Weights of a small GPT-style language model, trained from scratch on English Wikipedia: MLP 768 squared ReLU.
Each number is 128 + 24 x the weight over its row's rms, rounded and kept within 0 to 255. Layers, rows and columns count from 0. The size above them is the row's rms in percent of the matrix's.

# layer 2 attention query, 192x192, rms 0.154, rows 130-182, columns 0-63
size [ 98  98 100 105  93  99 104 110 103  96 104  97  97 105  81 102 103 100 107 107 113  93  98  99  99 104 107  98 109  97 100 106 108  90 100 104  90 110 102  99 100  97  98 105  96  86  94 103 100  95  98  97 109]
[[130 143 165 105 110 107 135 138 131 169 135 115 171 133 132 139  91 115  66 119 121 132 100 110 105 114 103 101 121 112 158 148 117 127 148 164  94  96 148 119 129 162 116 148  98 135 104 141 134 129 143 114 140 158 143 136 177 127 173 139 129 163 133 116]
 [124  83 130 111 156 122 144  83 137 135 111 119 124  77 151 100  86 138 107 125 138 122 105  63 126 135 102 166 104 166 122 107 121  97 115 110 141 143  86 145 160 123 158 135 143 140  98 151 114 138 126 134  79  82 123 136 124 117 152  92 145  82 118 142]
 [167 108 165 156 151 140  86 101 145  53  99 130 116 173  85 169 121 104 168 126  94  97 159 106 138 155 156 104 140 124 106 130 125 150 113 133  96 129 121 112 157  97 109 145 125 156 125  87 123 122 116 135 175 128 111 136  95 140 140 110 130 122 121 145]
 [163 141 122 138 108 154 151 136 130 177 172 135 158 122 163  65 146 135 110 139 133 147 112 156 116  86  85 127 127 149 142 117 135 122 111 150 119 128 138 133  98 146 144 121 108 130 119 142 152 147 171  92  96 117 134 136 161 134 139 145 106 130 135 115]
 [134 144 168 134 103 133 123 165 146  84 153 128 130 179 108 145 177 127 152 131 140 144 151 109 142 125 144  70 159 100 151 160 134 110 137 143 153 125 164 140 115 143 126 121 155 173 143 109 104 125 120 134 138 115 126 123 115 163 113 165 144 149 136 154]
 [168 137 142 173  88 126 143 126 153 137 133 132 124  99 149 148 126 130 163 136  86 126 121 145 142 138 138 106  89 135 144 135 179 138 108 131  91 187 120 104 119 131 138 154 118 125 167 113 119  86 155 126 175  96 133 135 110 137 158 108  90 124 136 160]
 [114 108 111 111 173 129 133  90 118 127  84 121  89 109 131 114  97 122 113 120 112 129  98 117 147 145 134 192 129 164 108 126 109 126 123 106 136 138  82 138 135 113 104 129 132 136 125 145 110 114  91 170 128 117 129 118 124 116 133  68 137  95 130 138]
 [136 138 151 147  64 112 115 119 139 150 154 143 126 126 150 129 188 111 114 106 143 133 115 113 113 133 105  79 118 145 192 162 127 128 130 153 109 121 173 117 116 155 181 139 101 100 144 136 157 159 137 114 115 128 168 142 164 135 137 182 127 177 131 111]
 [124 145  95 129  98 124 152  83 117 135 132 136 107 119 133  83 171 131 150 145 128 126 138 152 166 148 139 172 108 162 118 124 161 166 109 105 134 143 122 109 122 123 174 123  90 132 149 139 110 120 143 126 147 126 107 148 105 120 127 123 120  99 103 105]
 [135  68 124 136 131 131 141 161 151  68 126 116  66 126 109 118 155  89 173 111 115 163 149 152 131 134 169 134 136 135  88 136 119 114 111 119 147  97 120 140 145 138 128  98 182 105 179 154 131 117 111 182 127 106 162 130 134 107 101 173 119 153 128 158]
 [144 113 118 124 139 122 107 116 179 164 122 134  94  87 151 131 100 121 152 138 128  83 125 140 175 137 144 148 113 126  98 123 128 155 126 100 141 139  80 120 143 142 116 144 116 121 162 116 146 108 100 141 140 126  97  93 131 114 128  95 117 137 150 170]
 [120 143 129  99 148 143 117 154 122 105 133 163 167 140 139 138 102 122 124 101 126 136  93 118 118  99 115 104 147 100 120 117  91 111 176 142 133 118 139 150 119 133 123 183 139 141  69 100 123 131 147 125 110 157 121 111 146 141 114 126 137 132 137 133]
 [158 149 126 139 117 145 113 108 101 114 153 166  92 150 117 100 184 122 125 132  96 140 133 169 116 118 132 114 109 160 119 131 144 131 124 151 132  88 156 101 112 137 157 177  86 116 142 115 159 122 147  83 115 161 160 151  91 126 136 192 114 131 102 102]
 [136 106 146 109 142 130  99  69 151  85  86 128  94 116  98 151 133  85 178 163 122 114 152 108 160 171 178 159 100 125 115 131 131 159 135 104 173 135 118 131 164 109 134 142 130 132 138 134 100 133 117 124 130 133 106 119 119 120 134 105 115  72 112 124]
 [152 115 116 112 107  96 135  94  96 143 115 118 133 114 176  98 129 116 134 174 141  85 127 163 133 174 130 166  95 174  76 125 170 118 108 130 147 144 109 128 129 132 146 122  83 161 129  79  76 138 132 122 100 145 139 129  82 110 114 147 112 107  90 146]
 [110 177 103 157 119 123 155 134 101 163 145 111 188 139 175  97 149 154  75 106 115 146 114 129  98 106  75 121 134 158 139 142 132 124  92 137  86 101 119 123  67 134 153  94 107 131 137 142 147 156 145 101 148 171 158 143 114 142 120 162 159 150 125 104]
 [116 106 123 105 175 148 119 150  94 119 112 121 143 111 111 146 122 121 112 130 119 167  85 105 126 132 122 135 152 111 103 144  98  60 149 128 105 114 128 173 144 130 113 128 166 134 137 147 122 118 135 159 115 128 105 135 147 127 142 108 137 100 127 156]
 [133 142 147 116 110 130 165 140 132 127 120 103 133 147 108 115 136  85 121 162 158 114 169 127 112 127 139  80 143 106 179 129 132 147 146 118 117  85 150 118 108 117 106 122 104 103 149 149 140 117 127  83 125 122 128 136 130 107 145 125  81 134 131  84]
 [ 94 132 121 134 113 140 161 162 104 174 127 128 145 142 101 145 125 119 106 122 130 142 112 160 101 139 103 121 159  94 139 138 123 166 145 154  69  82 136 106 126 116  74 108 103 112 148 134 134 119 132 131 190 176 144 145 149 115 134 148 103 189 131 108]
 [ 80 146  95 106 132 134 148 137 143 103  81 147  81 114 117 108 156 124  89  78 114 156 126  95 139 121 142  89 170 158 132 129 100 110 119 117  88 108 120 101 135 113 156 133 146 111 117 109  93  80 104 167 130 159 118 130 114 115 137 149 146 141 138 104]
 [150 115 154 139 152 129 110  98 129  80  91 105 131  99 123 143 106 128 172 153 109 106 119 110 155 175 135 191 121 119 102 117 127 154 136 112 150 144 105 176 161 117 113 111 157 165 120 140 116 127 102 143 137  96 122 133 133 132 124  44 136  53 123 156]
 [109 173 104 125 132 137 110 181 142 138 155 169 128 157 104 152 151 124  99  99 127 139 141 163 127  79 116  63 182  99 148 133 119 132 133 131 102  79 149  97 119 142 109 145 137  96 113 112 176 106 137 134 158 184 116 121 137 141 118 184 131 185 144 125]
 [ 69 146 115 109  85 134 136 126 150 201 160 133 127 180 139 104 104 144  94  94 155 119  97 149 147  91 120 123 142 124 118 130 108 172 144 106 115 132 127 120 106 125 143 122  90 120 105 136 159 138 127 123 153 152 133 119 162  97  84 123 102 185 137 104]
 [ 86  98 116 135 112 124 190 129 102 194 121 134 142 112 135 124 113 110 109 125 162 106  83 113  96 113 110 123 125 130 125 133 117 148 144 155  44 125 138 129 134 120 127 135 110 139 144 150 102 115 127 123 171 148 138 128 152 127 139 129 107 182 122 122]
 [170 129 137 111 121 145  52 156 116  89 143 130 141 148  80 181 135 137 148 112 130 125 135 130 127 136 165  94 157  78 120 140 125 101 144 128 160 129 173 148 148 156 132 136 140 131 106 129 138 128 110 160 105 142 106 102 145 141 110 109 137 113 138 107]
 [103 134 124 126 113 124 183 125 133 166 114 112 128 131 165 145 121 127 109 146 121  97 113 151 119 127 104 119 132 113 161 143 141 168 138 129  93  90 131  87 100 159  92 162 107 118 157 137 128 128  93 139 158 170 145 129 138 121 125 186  99 168 131 146]
 [ 81 133 122 143 160 122 186 151 143 156 106 133 110 102 188  77 149 137 109 118 108 142 115 125 158 112  77 124 124 166 150 148 110 112 120 144 124 127  90  84 112 102 126 131 141 138 182 116 124 130 152 117 131 101 146 135 109 135 156 175 143 146 126 173]
 [136 142 105  67 151 143 119 184 100  87 116 122 104 117  86 133 144 131 119 116 115 153 129 143 163 118 131  96 143 150  96 148 124 115 111 116 117 125 121  94 152  99 118 132  98 130 155  78 120 106 139 130  97 136 129 150  96 125 135 181 147 146 107  99]
 [ 90  91 117 145 139 118 124 106 134 135 122 140 117 124 146 126  98 105 159 151 137 139 114 160 126 148 123 164 101 115 113 127 111 140 163 125 128 137 124 144 112 127  89 128 158 142 141 144 143 138 113 138 176 114 122  86 137 104 103  97 112 151 151 177]
 [154 136 113 116 139 117 121 110 113 156 133 139 136  81 144  89 109 158 104 127 149 127 129 116 109 144  97 191 102 164 115 108 146 107 120 105 127 152 103 163 147 130 150  94 118 124 101 148 136 120 121  94  76 128 121 121 118 108 144  73 139  81 129  95]
 [114 126 121 105 131 134 154 149  99 155 164 156 119 140 131 103 178 128  85  99 105 158 105 115 113  87 110  73 147 137 108 132 117 113 114 143 109  95 131 103 119 123 147 131 107 108 150 149 151 123 138 131  90 165 152 160 123 130 157 221 127 156 102 103]
 [120 132 134 131 113 138 130  84 141  84 116 112 131 122 129 149 103 125 175 169 149 113 136 124 168 175 163 185 115 107 129 146 132 161 137 121 141 156 127 146 129 113  99 130 145 150 128 118 108 127  86 145 199 101  86 102 126 113 108  65 146 104 144 150]
 [123 148  92 121 101 125 162 104 130 185 135 152 114 151 135  75 160 138 122 136 146 135 133 139  92 130 124  96 100 172 136 116 143 177  93 138 121 126 144  96  99 128 157 134  70  83 154 138 150 158 142  90 111 157 147 140 130 105 128 174 107 138 122  70]
 [119 129 124 121  97 159 146 124 158 136 152 159 114 164 107 160 149 145 137  92  99 132 128 115 153 103 168 101 138 122 137 162 138 165 129 142 129 131 132 114 112 114 136 161 106 128 102 114 126 135 112 103 173 146 129 125 116 134 135 167 130 150 133 134]
 [103 112 156 151 125 126 140 131 121  68 131 140 110 153 113 160 188 106 153 135 145  92 151  97 125 163 152  99 151  76 119 145 157 117 114 153 123  91 156 136 165 104 122 118 123 164 201 121 122 133 116 133 149 149 139 128 107 142 114 174 141 174 100 144]
 [130 162 122 111 127 100 127 199 118 154 159 122 118  83 125 114 167 141 111 116 121 183 124 135 129 106 128  67 127 139 120 129 132  70 112 150  98 128 105 103 134 143 112 133 112 130 178 133 147 135 164 110 117 136 145 113 122 115 120 158 137 206 136 123]
 [111 120 132 147 138 146 116 129 136 119 118 112 134 152  94 174 117 135 147 148 122 120 137 170 135 116 165 106 159 110 135 137 135 140 134 129 151 109 127 105  90 132  72 130 147 144 168  89 117 112  97 147 185 139 116 109  84 137  97 108 133 148 148 190]
 [ 89 138 112 140 135 119 181 135 131 187 125 125 147 139 145 137 111 140  82  96 130 110 100 118  97 109  90  87 153 152 158 120 114 155 120 154  69 100 109  67 102 116 111 117  96 118 149 115 123 127 146 121 180 148 150 148 125 142 126 165 132 195 112 114]
 [107 101 124 133 139 132 139 182 130 113 130 134 114 113 142 135 147 144 121  62 113 159 117 114 145 127 114 122 180 124 105 124  86  79 131 134 155 103 126 148 135 120 113 104 192 127 134 161 138 133 151 175  98  88 141 116 157 151 117 141 168 137 137 147]
 [157 128 131 162 153 148 136 109 102  96 144 132 171 156 134 126 102 133 180 157 130  87 102 173 112 147 151 118 110 125 108 131 152 166 124 125  98 122 167 163 105 138 116 159 115 157 102  93 121 117 104 139 169 149 137 141 110 134  90 138 122 125 115 172]
 [109  98 101 106 150 116 167 105 122 127 114 114  85  75 139  92 103 121 136 109 119 107 121 140 141 141 138 137 131 180  82 138 117 108 134 120  78 152  81  96 142  87 121 141 114 154 175 105  79 109  95 150 135 135 128 130 112 128 134 111 145 122 114 138]
 [106  84 149 138 121 144 149  76 169 141  96 156  81 159  96 130 140 119 161  98 159 115 137  80 137 138 171 139 103 131 126 127 118 160 153 124 115 141 151 149 170 102 146 142 103 104 121 154 141 118 114 133 127 124 166 152 140 113 164 127 103 147 117 112]
 [114 146 108 135 127 116 128 150 144 177 169 151 167 143 108 155 111 168 140 103 164 128 113 125 137  90 138  73 166 125 161 117 136 147 102 132 130 143 141 130  69 158 117 133 123 143 157 131 179 135 100 134 128 144 120 120 133 148  96 148 149 124 170 149]
 [ 88 149  97 115 116 136 161 108 134 148 139 121 101 137 157 123 163 113 113 121 128 127 150 139 126 120 132  98 112 143 122 133 136 136 107 127 144 124 122  74  87 114 139 120 102  95 155 139 164 143 146 112 129 125 122 121 127 113 126 181 124 173 137 103]
 [ 88  87 123 120 158 128 134 136 150 106 110 113  97 117 125 141 121 130 159 126  95 157 119 156 159 117 137 159 108 117 121 123  98 129 149 126 154 136  85 118 132  95  87 131 158 132 172 154 150 156 112 145 154 113 136 108 137 129 130 111 136 150 150 189]
 [110 124 102 120 143 124 128 176 120 166 155 168 122 132 119 114 142 173  80  77  92 153  72 147 128  74 116  81 169 145 108 101  93  98 115 158 144 143  97 107 104 131 135 117 136 107 117 158 187 111 168 139  88 119 127 134 143 134 141 128 118 148 132 113]
 [151 124 150 113 151 136  96 111 139  72 103 126 103 107 127 133 120 141 162 140 112 149 112 131 158 122 161 179 121 137  93 135 126 105 117 109 172 144 120 167 164 106  79 138 161 151 113 114 123 129  80 157 132 115  97 114 114 125 126  61 165  82 150 164]
 [150 123 130  91 141 127 130 169 112 132 143 127 114  74 121  94 138 127 125 113 123 169 111  98 128 104 102 148 139 133 117 134 123  99 130 116 113 124 122 147 159 132 155 118 140 141 103 131 126 121 132 109  74 136 128 134 109 118 160  99 147 110 112  88]
 [128 147 142 167 129 124 107 127 146 131 125 143 165 169 153 139  58 113 160 144 126 105 129 137 131 158 123 127 119  90 160 144 133 159 144 105 111  96 112 139 114 140  91 131 120 137 105 120 133 146  98 157 176 125 125  88 164 106  99  93 163 112 165 155]
 [125 116 145 102 108 120 115 143 150 138 151 147 119 127 137  99 108  93 155 154 115 118 128 160 173 150 129 136  96 149 133 117 156 188 135 120 127 124  79  87 158 117 148 151 111 149 136 111 129 149 160 130 110 125 138 115 151 116 113 110 173 150 124 149]
 [168 114 133 125 124 114 100 138 111 107 140 142 138 101 128 104 113 146 145 110 129 131 111 108 135 145  90 179 135 147 113 118 131 136 143  89 179 150 117 162 152 109 168 135 129 150  64 136 114 165 128 117  63 138 151 138 127 134 137 129 158  72 112  93]
 [124 122 129 103 114 124  93 144 139  84 125 137  94 160  97 146 152 117 134 118 106 129 157 135 182 107 170 125 162 123 125 143 130  92 157 113 170 134 125 117 139 118 137 151 136 119 110  98  86 113 114 156 129 138 108 114 133 152 123 171 166 102 141 107]
 [164 150 134 141 100 123 129 125 140 136 154 157 141 124 155  87 143 120 157 141 137 119 140 112 124 126 116  94  86 146 128 144 165 125 143 120 134 157 143 135  95 130 174 155 119 145 143 116 124 133 149  82  79 113 145 131 102 123 135 156 121  96 140 145]]
# layer 2 attention key, 192x192, rms 0.141, rows 130-181, columns 0-63
size [111 108 107  98 111 109 109 104 110 106 111 103 102 104 108 112 107 103 109 102 109  96 102 105 115 128 100  94 117 100 113 113 119  95 108 101  97 121 117 104 109 105 110 117 100 219  92 105 107  97 106 113]
[[122 117 133 146 146 162 143 170 123  99 159 126 152 140 152 127 152 154 116  90 146 118 157 115  95  93  98 143 129 144  94 116 127  49 116 119 127 135 119 145 124 122 136 120 143 115 136 104 142 126 112 153  62  85 136 114 112 132  88 186 135 122 139 129]
 [131 167 169 129 137 123 122 158 179 128 129 111 102 137 132 158 170 111 127  95 126 111 131 128 148 149 112 189 148 106 123 136 112  72 101 132 192 129 164 128 121 144 120 123 151 164 153 115  91 107 132 160 136 154 177 144 165 156 108 142 131 119 178 157]
 [103 112 104 111 110 111 132 136 128 120  84 143 115 140 168 142  69 154 127 119 153 135 111 140 112 127 138 186 114 142 137 111 150 134 136 127  85 147 140 153 117 185 142 123  97 159 176 120 147 105  99 160 167 149 115 108 118 116 126  95 142 116 105 128]
 [129 144 178 152 130 107 179 113 141 134 154 127  43 121  88 134 162  91 113  99 159 109 180 102 100 148 130 119 138 164  94 110 124 129 140 112 123 146  92 121 150  92 143 143 139 117 158  98 112 101 113 134 107 129 156 133 113 124 115 150 102 108 167 113]
 [131  82 105 101 115 116 120  95 112 119 143 136  97  98 112 128 153 100 163 117 127 129 140 140 167 117 191 100 136 154 111 162 158 145 143 119 127 138 114 113 129 112 157 156 121 105 142 135 162 131 165 108 101 128 116 131  95 102 175 117  70 143 102 103]
 [111 109 125 143 177 151  94 128  97 109 133 103 187 158 131 140 101 137 117 109 129 115 121 110 123  98 128 156 119 102 134  85 123 170 130 132 116  93 103 116 122 164 153  80  96 134 129 146 125 181 106 122 149 130 115 138 132 121  78 116 151 144 128 124]
 [131 158 145 156 139 126 102 180 144 131 108  93 140 119 143 133 112 140 113 130 132 146 115 146 114 130  90 171 116 112 125 149 114  91 140 110 101 131 150 134 131 131 122 117 149 191 134 117  72 151 142 150 139 120 194 127 165 133 127 118 177 150 150 147]
 [125 168 140  97 107 177 142 139 127 104 113  87  94 127 137  97 170 136 120 146 131  99 164 129 144  99 128 162  70 149 103  88 149 146 115  96  94 111 123 116 130 110 157 136 128 110 153  91 123 151 119 124 109 134 139 101 103 123 109 150 126 112 170  98]
 [124 150 148 146 145 136 152  86 149 151  96  82 114 116 125 149 113 124 120 162 127  76 112 132 140 153 106 142  82 110 153 118 133 185 103 117 103 125 120  89 127 124  87 120 145 120 122 121 102 136 119 129 184 162 152 121 140 137  97 124  97 139 133 126]
 [143 157 153 128 125 137 111 128 130 164 101 139  95 125 126 153 130 130 142 199 157 131 145 108 174 108 154  58 123 138 143 157 148 142 151 136 140 120 155  97 118 156 142 139 138 138 172 133 108 184 161  88 101 127 121 122 133 138 135 141 141 125 148 101]
 [118  98 121 131 143  86 184 107  98 147 111 108 162 107 117 135  37 125 146 183 117 139  98 136 115 131 125 123 178 106 143 140 118 156 151 143 102 131 110 122 112  96  95  95 135 151  95 134 103 108 151 136 152 114 106 143 139 113 115 103 122 124 113 153]
 [124  92 121 125 152 118  93 143 125 103 184 114 163 185 137 129 155 166 123 104 124 156 160 135 136 114 136 119 200 137 156 132 116 110 110 134 156 129 138 132 140 115 137  96 112 107 115 135 186 110 121 152 121 112  86 128 116 130 152 102 135 120  91 110]
 [108 158 138 128 107 126 160 118 147 135  89  97 108 150 156 114 160 133  96 131 134 111 145 122 126 147 107 144  80 147 163  93 112 192  83 130 110 139 133  97 138 100 131 108  90 112 167 125 110 140  90 136 162 158 121  79 152 125 122 147 155 134 157 113]
 [129 118 114 107 120 106 164  90 112 163  93 111 143 143 137 123  87 167 132 152 136  97 147 147 122 123 124 141 116 117 166 113 137 178 122 138 113 135 144  95  92 149 121 122 111 121 138 127 150 125 118 135 184 160 109 105 114 151 134 105 142 139 124 159]
 [105 185 154 152 117 134 162 126 157  96  97  78 139 119 163 119 147 125  92 116 128 135 129 109 116  90  88 152 100 150 153 125 104 102 106 135 129 131 144 128 112 126 118 141 142 144 136 138  80 145 112 150 147 136 133 109 130 137 136 162 151  96 180 165]
 [128 177 124 133 133 160 119 159 133 138 104 118  96 128 133 135 126 105 116 123 122 117  90 121 133 136 134 133 125 130 109 140  90 109 109 132 149 105 112 144 201 123 104 143 167 113 130  70 103 129 126 164  89 124 141 113 172 113 117 121 136 117 143 143]
 [147 130 127 149 112  97  83 167 129 113 129 135 134 133  98 132 171 168 130 114 130 154 157 120 138  78 117  84 152 124 143 118 120  74 121 127 186 119 165 127 128 139 143 140 141 140 141 141 146 148 168 123  58 117 135 140 141 171 114 135 142 149 125 102]
 [121  99  85 145 121 108 161  84 108 193 111 185 114 154 127 105 113 127 138 143 156  92 126 128  90 107 132 134 105 137 105 126 157 177 114 101  93 152 105 131 122 116 111 151 108 128 107 122 149 123 121 129 151 166 108 112 147 128 149 122 106 168 112 109]
 [133 114 116 146 167 120 120 134  96 132 142 154 185 130 122 146 109 176 137 146 135 116 109 118 103 129 106 110  73 113 120 111 129 111 122 119  92 146 110 157 128 136 117 135 138 124 110 147 147 147 120 113  80 100 125 131 157 150 112 153 134 132 115 140]
 [110 127  84 133 131 163  76  83 153 123  97 114 107 138 164 123  81 131 131 160 128 105 148 146 130 119 135 182 111 120 117 163 151 158 136 106  97 121 134 111 121 142  95 149  81 131 128  96 125 137 132 126 135 130 118  91 129 100 129  95  97 136 124 103]
 [142 143 152 132 129 115 114 187 126 150 145 111 160 116 114 167 130 167 109 108 157 133  88 137 136 133 102 157 122  90 159 134 138  89 144 133 134 113 144 125 145 190 139 122 154 153 108 144 111 149 148 139 151 119 168 132 119 145 139 131 167 199 139 149]
 [119  76 103 120 124 139 119  98 105 118 127 142 143 122 135 115 116 141 165 150 101 122 142 130 137 114 171  70 141 107 124 137 120 164 129 129 110 140 122 138 121 107 139 118 114 107 108 109 158  77 132 107 100  95  71 121 128  94 108  82  95  96  77  97]
 [104  92 119 135 158 138 150  94 115 136 139 145 190  92 109 154  70 112 151 161 128 103 126 138 119 148 137 131 155 153 116 133 126 148 139 108  97 131  85 128 132 105  97 114 140 151  85 103 119  83 110 124 162  92  93 155 117 122 147  97 114 124  97 139]
 [135 152 132 159 168 156  87 171 118 102 103 119 172 130 126 148 124 154 111 130 119 139 124 118 116 120  86 143  87 124 117  91 138  95 109 114 121 134 127 165  97 129  93 131 133 147 144 115 141 154 132 124  93 121 144 137 157 141 105 137 131 116 141 142]
 [128  93 109  80  90 132 115 147 114  80 174 137 134 137  95 101 146 139 154 115 115 186 169 125 137 104 160  94 146 128 139 123 151 116 139 119 140 136 141 131  92 115 166 128 110 109 109 152 185 102 141 105 122 126 100 128  89 130 140 137 115 145  60 108]
 [123 113 155 143 133 131 164 118 118 110 119 102 132 117 148 103 124 104 116 164 143 118 162 112  82 118  97 119 118 105  94 147 126 119 134 127  88 142 114 147 147  75  85 118 136  93 112 106 100 122 165 123  85 114 121  64 136 132 136 159 143 116 169 116]
 [114 137 155 155 130 111 133  78 155 143 122  87  62 110 131 142 122 115 134 143 136  85 113 116 140 145 143 151  94 109 129 117 130 153 138 137 105  98 113 119 193 133 120 133 135 116 126 115  64 152 136 113 119 128 179 107 146 118 143  90  96 128 218  93]
 [136 164 138 157  76 124 129 119 178 121 123 133  89 144 154 116 194 137 121 139 131 130 141 117 118 101 108 152  76 120 157 134 137 124 115 128 139 118 159 162 117 148 141 147 144 111 169 135 118 153 135 101 109 111 165 112 154 146 130 189 135 131 162 108]
 [139 111 116 133 168 120 134 112  88 156 128 131 201 119 103 158  57 131 143 157 124 130 100 147 127 121 130  99 172 134 138 128 117 177 123 137 106 123 118 147 127 135  97 107 143 139 117 134 122 114 126 119 153 122 104 165 145 125 131  44 144 135  85 140]
 [109 184 130 126 109  98 129 132 141 121 152 132 131 148 114 121 112 102 120  93 135 115  93 128  98 146 115 127 136 136 128 110 108  91  97 121 194 113 131 137 115 122 124 162 123 148  98 149  96  96 100 156 143 138 152 151 181 135 126 125 112 102 120 174]
 [114 146 132 144 100 138 141 150 169 120 109 119  59 119 144 123 189 123 120 124 143 135 163 123 134 140 124 136  89 151 142 122 125 107 110 118 138 137 138 106 118 110 142 135 116 108 169 112 115 148 113 127  80 105 160 118 148 125 114 175 137 119 176 107]
 [136 102 113 127 163 112 121 129 100 153 100 116 192 120 116 151  46 138 141 144 125 121  90 144 120 117 111 127 142 118 130 123 140 146 147 111  99 120 120 140 135 146  99 122 149 148  98 143 144 112 144 132 163 133 104 138 114 132 128  72 127 146  81 143]
 [125 138 118 158 146 146 168  83 136 162  89 126 115 151 136 106 100 122 116 139 125  78 128 138 125 126 140 159 110 153 117 103 132 180 101 113  86 155 105 120 119  93 112 141  97 110 120 111 126 112  90 133 177 145 128 120 144 124 117 105 120 122 133 146]
 [ 89  95 142 120 157 127 115  69 131 112 135 138 100 131 120 105 121  97 144 124 116  99 164 173 173 148 151 113 114 140 119 113 136 120 140 126 111 125 100  84 146  87 146 119 131 111 143 131 137 104 138 131 178 106 115 139 101  97 139 134  86 146 100 117]
 [135 127 105 124 107 115 129 131 143 126  56 116  94 133 137 129 135 185 149 169 111 176 113 123 184  87 115 119  73 122 138 104 121 108 125 111 153 132 152  93 118 145 149 159 143 135 141 125 123 145 160 136 120 127 118 130 133 168 154 167 131 117 146 130]
 [155 152 110 142 105 144 126 141 101 137  90 114 111 151 104 111 149 145 145 137 118 148 112 117 118  79 131 115 117 136 142 127 130 164 136  99 142 114 147 161 110 124 166 104 117 118 144 138 109 145 126 125  75  96 151 134 158 137 136 171 117 124 128  81]
 [142  94 107 104 136 106 130  98 101 118 141 130 173  86 118 116  83 102 145 133  78 125  87 141 139 140 132  92 151 119 116 160  99 161 134 154  94 153 111 148 126 107 114 115 136 129  75 143 120 124 153 124 168 111  96 130 132 109 143  72 134 141  72 117]
 [103 113 101 165 171 174 107 134 144 120 108 130 150 118 145 165 128 146 108 158  99 100  94 134 131 135 115 196 100  71 107 123  98 118 108 127 113 128 109 174 136 121 106 127 162 121  96  95 116 145 109 148 127 125 134 126 161 137 100 114 132 104 140 152]
 [144 106 126 110 108 138  91 126 152 118 166 145  97 119  91 141 182 112 146 141 151 154 161 128 165 112 163  89 138 119 128 153 152 125 144 103 176 122 154 105 141 118 168 136 139 110 143 125 143 113 146  81  80 124 128 139 105 134 155 151 120 141 127  95]
 [121 129 152 137 138 122 113 185 129  98 122 109 174 126 131 149 134 134 100 104 125 152 116 114 121 122  56 136 151 132 146 126  99  77 137 158 121 144 117 153 156 139 126 130 162 135 126 152 132 172 140 128 134 129 118 137 124 136 114  97 170 104 130 130]
 [134 152 133 142 140 117 140 130 147 123 101 102 105 115 142 126 111 133 103 135 158 116 134 122  95 145  67 213  78 120 147 115 128 135 146 134 108  96 135 115 125 111  77 139  73 118 123 135 113 164 108 106 141 131 166 122 141 116 153 152 128 133 164 144]
 [131 135 127 129 139 115 139 109 114 166  98 141 123 120 120 150 107 134 128 155 143  71 122 144 110 157 107 159 104 144 118  84 161 135 124 111  67 104 112 112 122 146 157 137  90 149 156 101 163 127 124 104 177 147 118 144 134 141 101 104 102 153 132 128]
 [148  91 121 127 127 135 110 120  94 128 143 133 123 103 105 127 123 106 141 156  88 127 107 147 132 143 166  90 183  96  75 171 128 108 170 105 122 133  97 155 124  92 107 122 142  96  75 128 123 129 174 138 130  72 109 152 138 108 135  87 111 152  86 121]
 [107 122 114 141 119 129 165  60 147 161 103 137 112 113 128 100  90  97 138 160 133 105 133 139 131 124 155 132 122 151 115 149 110 191 122 110  98 141 106 113 135  90 120 132 118  96 130  97 111 111 107 129 168 137 117 135 128  98 120 115 122 130 127 129]
 [144 108 134 123 144 112 136  88 101 183 142 132 150 112 100 142  68 129 164 161 142  98 102 143 126 151 129  89 154 129 135 149 120 186 155 133 104 118 108 115 144 129 110  87 119 116 118 141 133 133 134 121 146  97 149 172 126  99 149  82 131 181 107 123]
 [107 118 113 185 162 176  85 127 159 154 142 148 135 148 120 142 153 123 124 125 113 119 129 137 171 143 134 142 155 118 141 120 104 132 124 112 164 123 122 132 116 117 153 116 112 115 107 108 116 126 102 138 164  87 142 179 134 130  91 115 153 134 100 130]
 [142 134 132 114 155  97 111 159 130 123 141 124 105 138 121 122 102 104 147  88 174 147 109 140 112 125 130 101 174 120 128 160 108  87 188 125  97 147 106 136 150 163 172 113 125 195 142 168  99  77 199 136 136  91 136 118 113 100 151 110 125 158 111 123]
 [127 158 134 124  88 121 101 146 148 102 135 133  79 151 100 123 202 142 125  88 130 131 154 109 152 117 142 103  74 132 151 106 143  96 112 126 163 122 182 119 123 152 156 122 128 129 150 145 135 136 132 127 115 121 162 135 133 147 128 174  83 126 159 118]
 [119  92 107 120 161 120 142 135  90 151 150 134 181 119 126 132  61 119 137 138 135 151  83 145 112 121 122 116 195 123 115 140 123 101 150 137 112 155 123 157 153 116  92 127 138 127  87 123 142 108 126 132 132 111 105 161 122 120 124  70 132 134  86 145]
 [128  77 130 136 168 126 190  95 134 154 151 103 186 141 145 164  94 156 147 114 133 118 120 116 101 130 120 150 125 125 140 161  96 142 137 146 120 170 134 108 108 120 103 105 113 137  83 138 115 116  75 140 209  99 132 155  89 132 125 117  88 120 134 113]
 [120 159 170 105  99 132 115 152 151 103 185 130 106 144 135 127 205 128 106 104 130 127 152 146 140 160 124 124 101 123 165 133 128  74 109 147 173 116 163 112 130 133 123 126 132 100 146 147 123 134 118 123 130 121 153 137 138 133 138 163 126 122 159 164]
 [135 120 107 105 120 117 126  57 123 133 127 134  92 117 154 103 126 115 151 141 141 151 187 154 118 139 160 118 129 144 136 151 145 190 145 111 123 116 125  87 119  95 127 141  83  98 136 137 151 116 131  87 141 141 104 112  93  83 165 122  84 137  89 129]]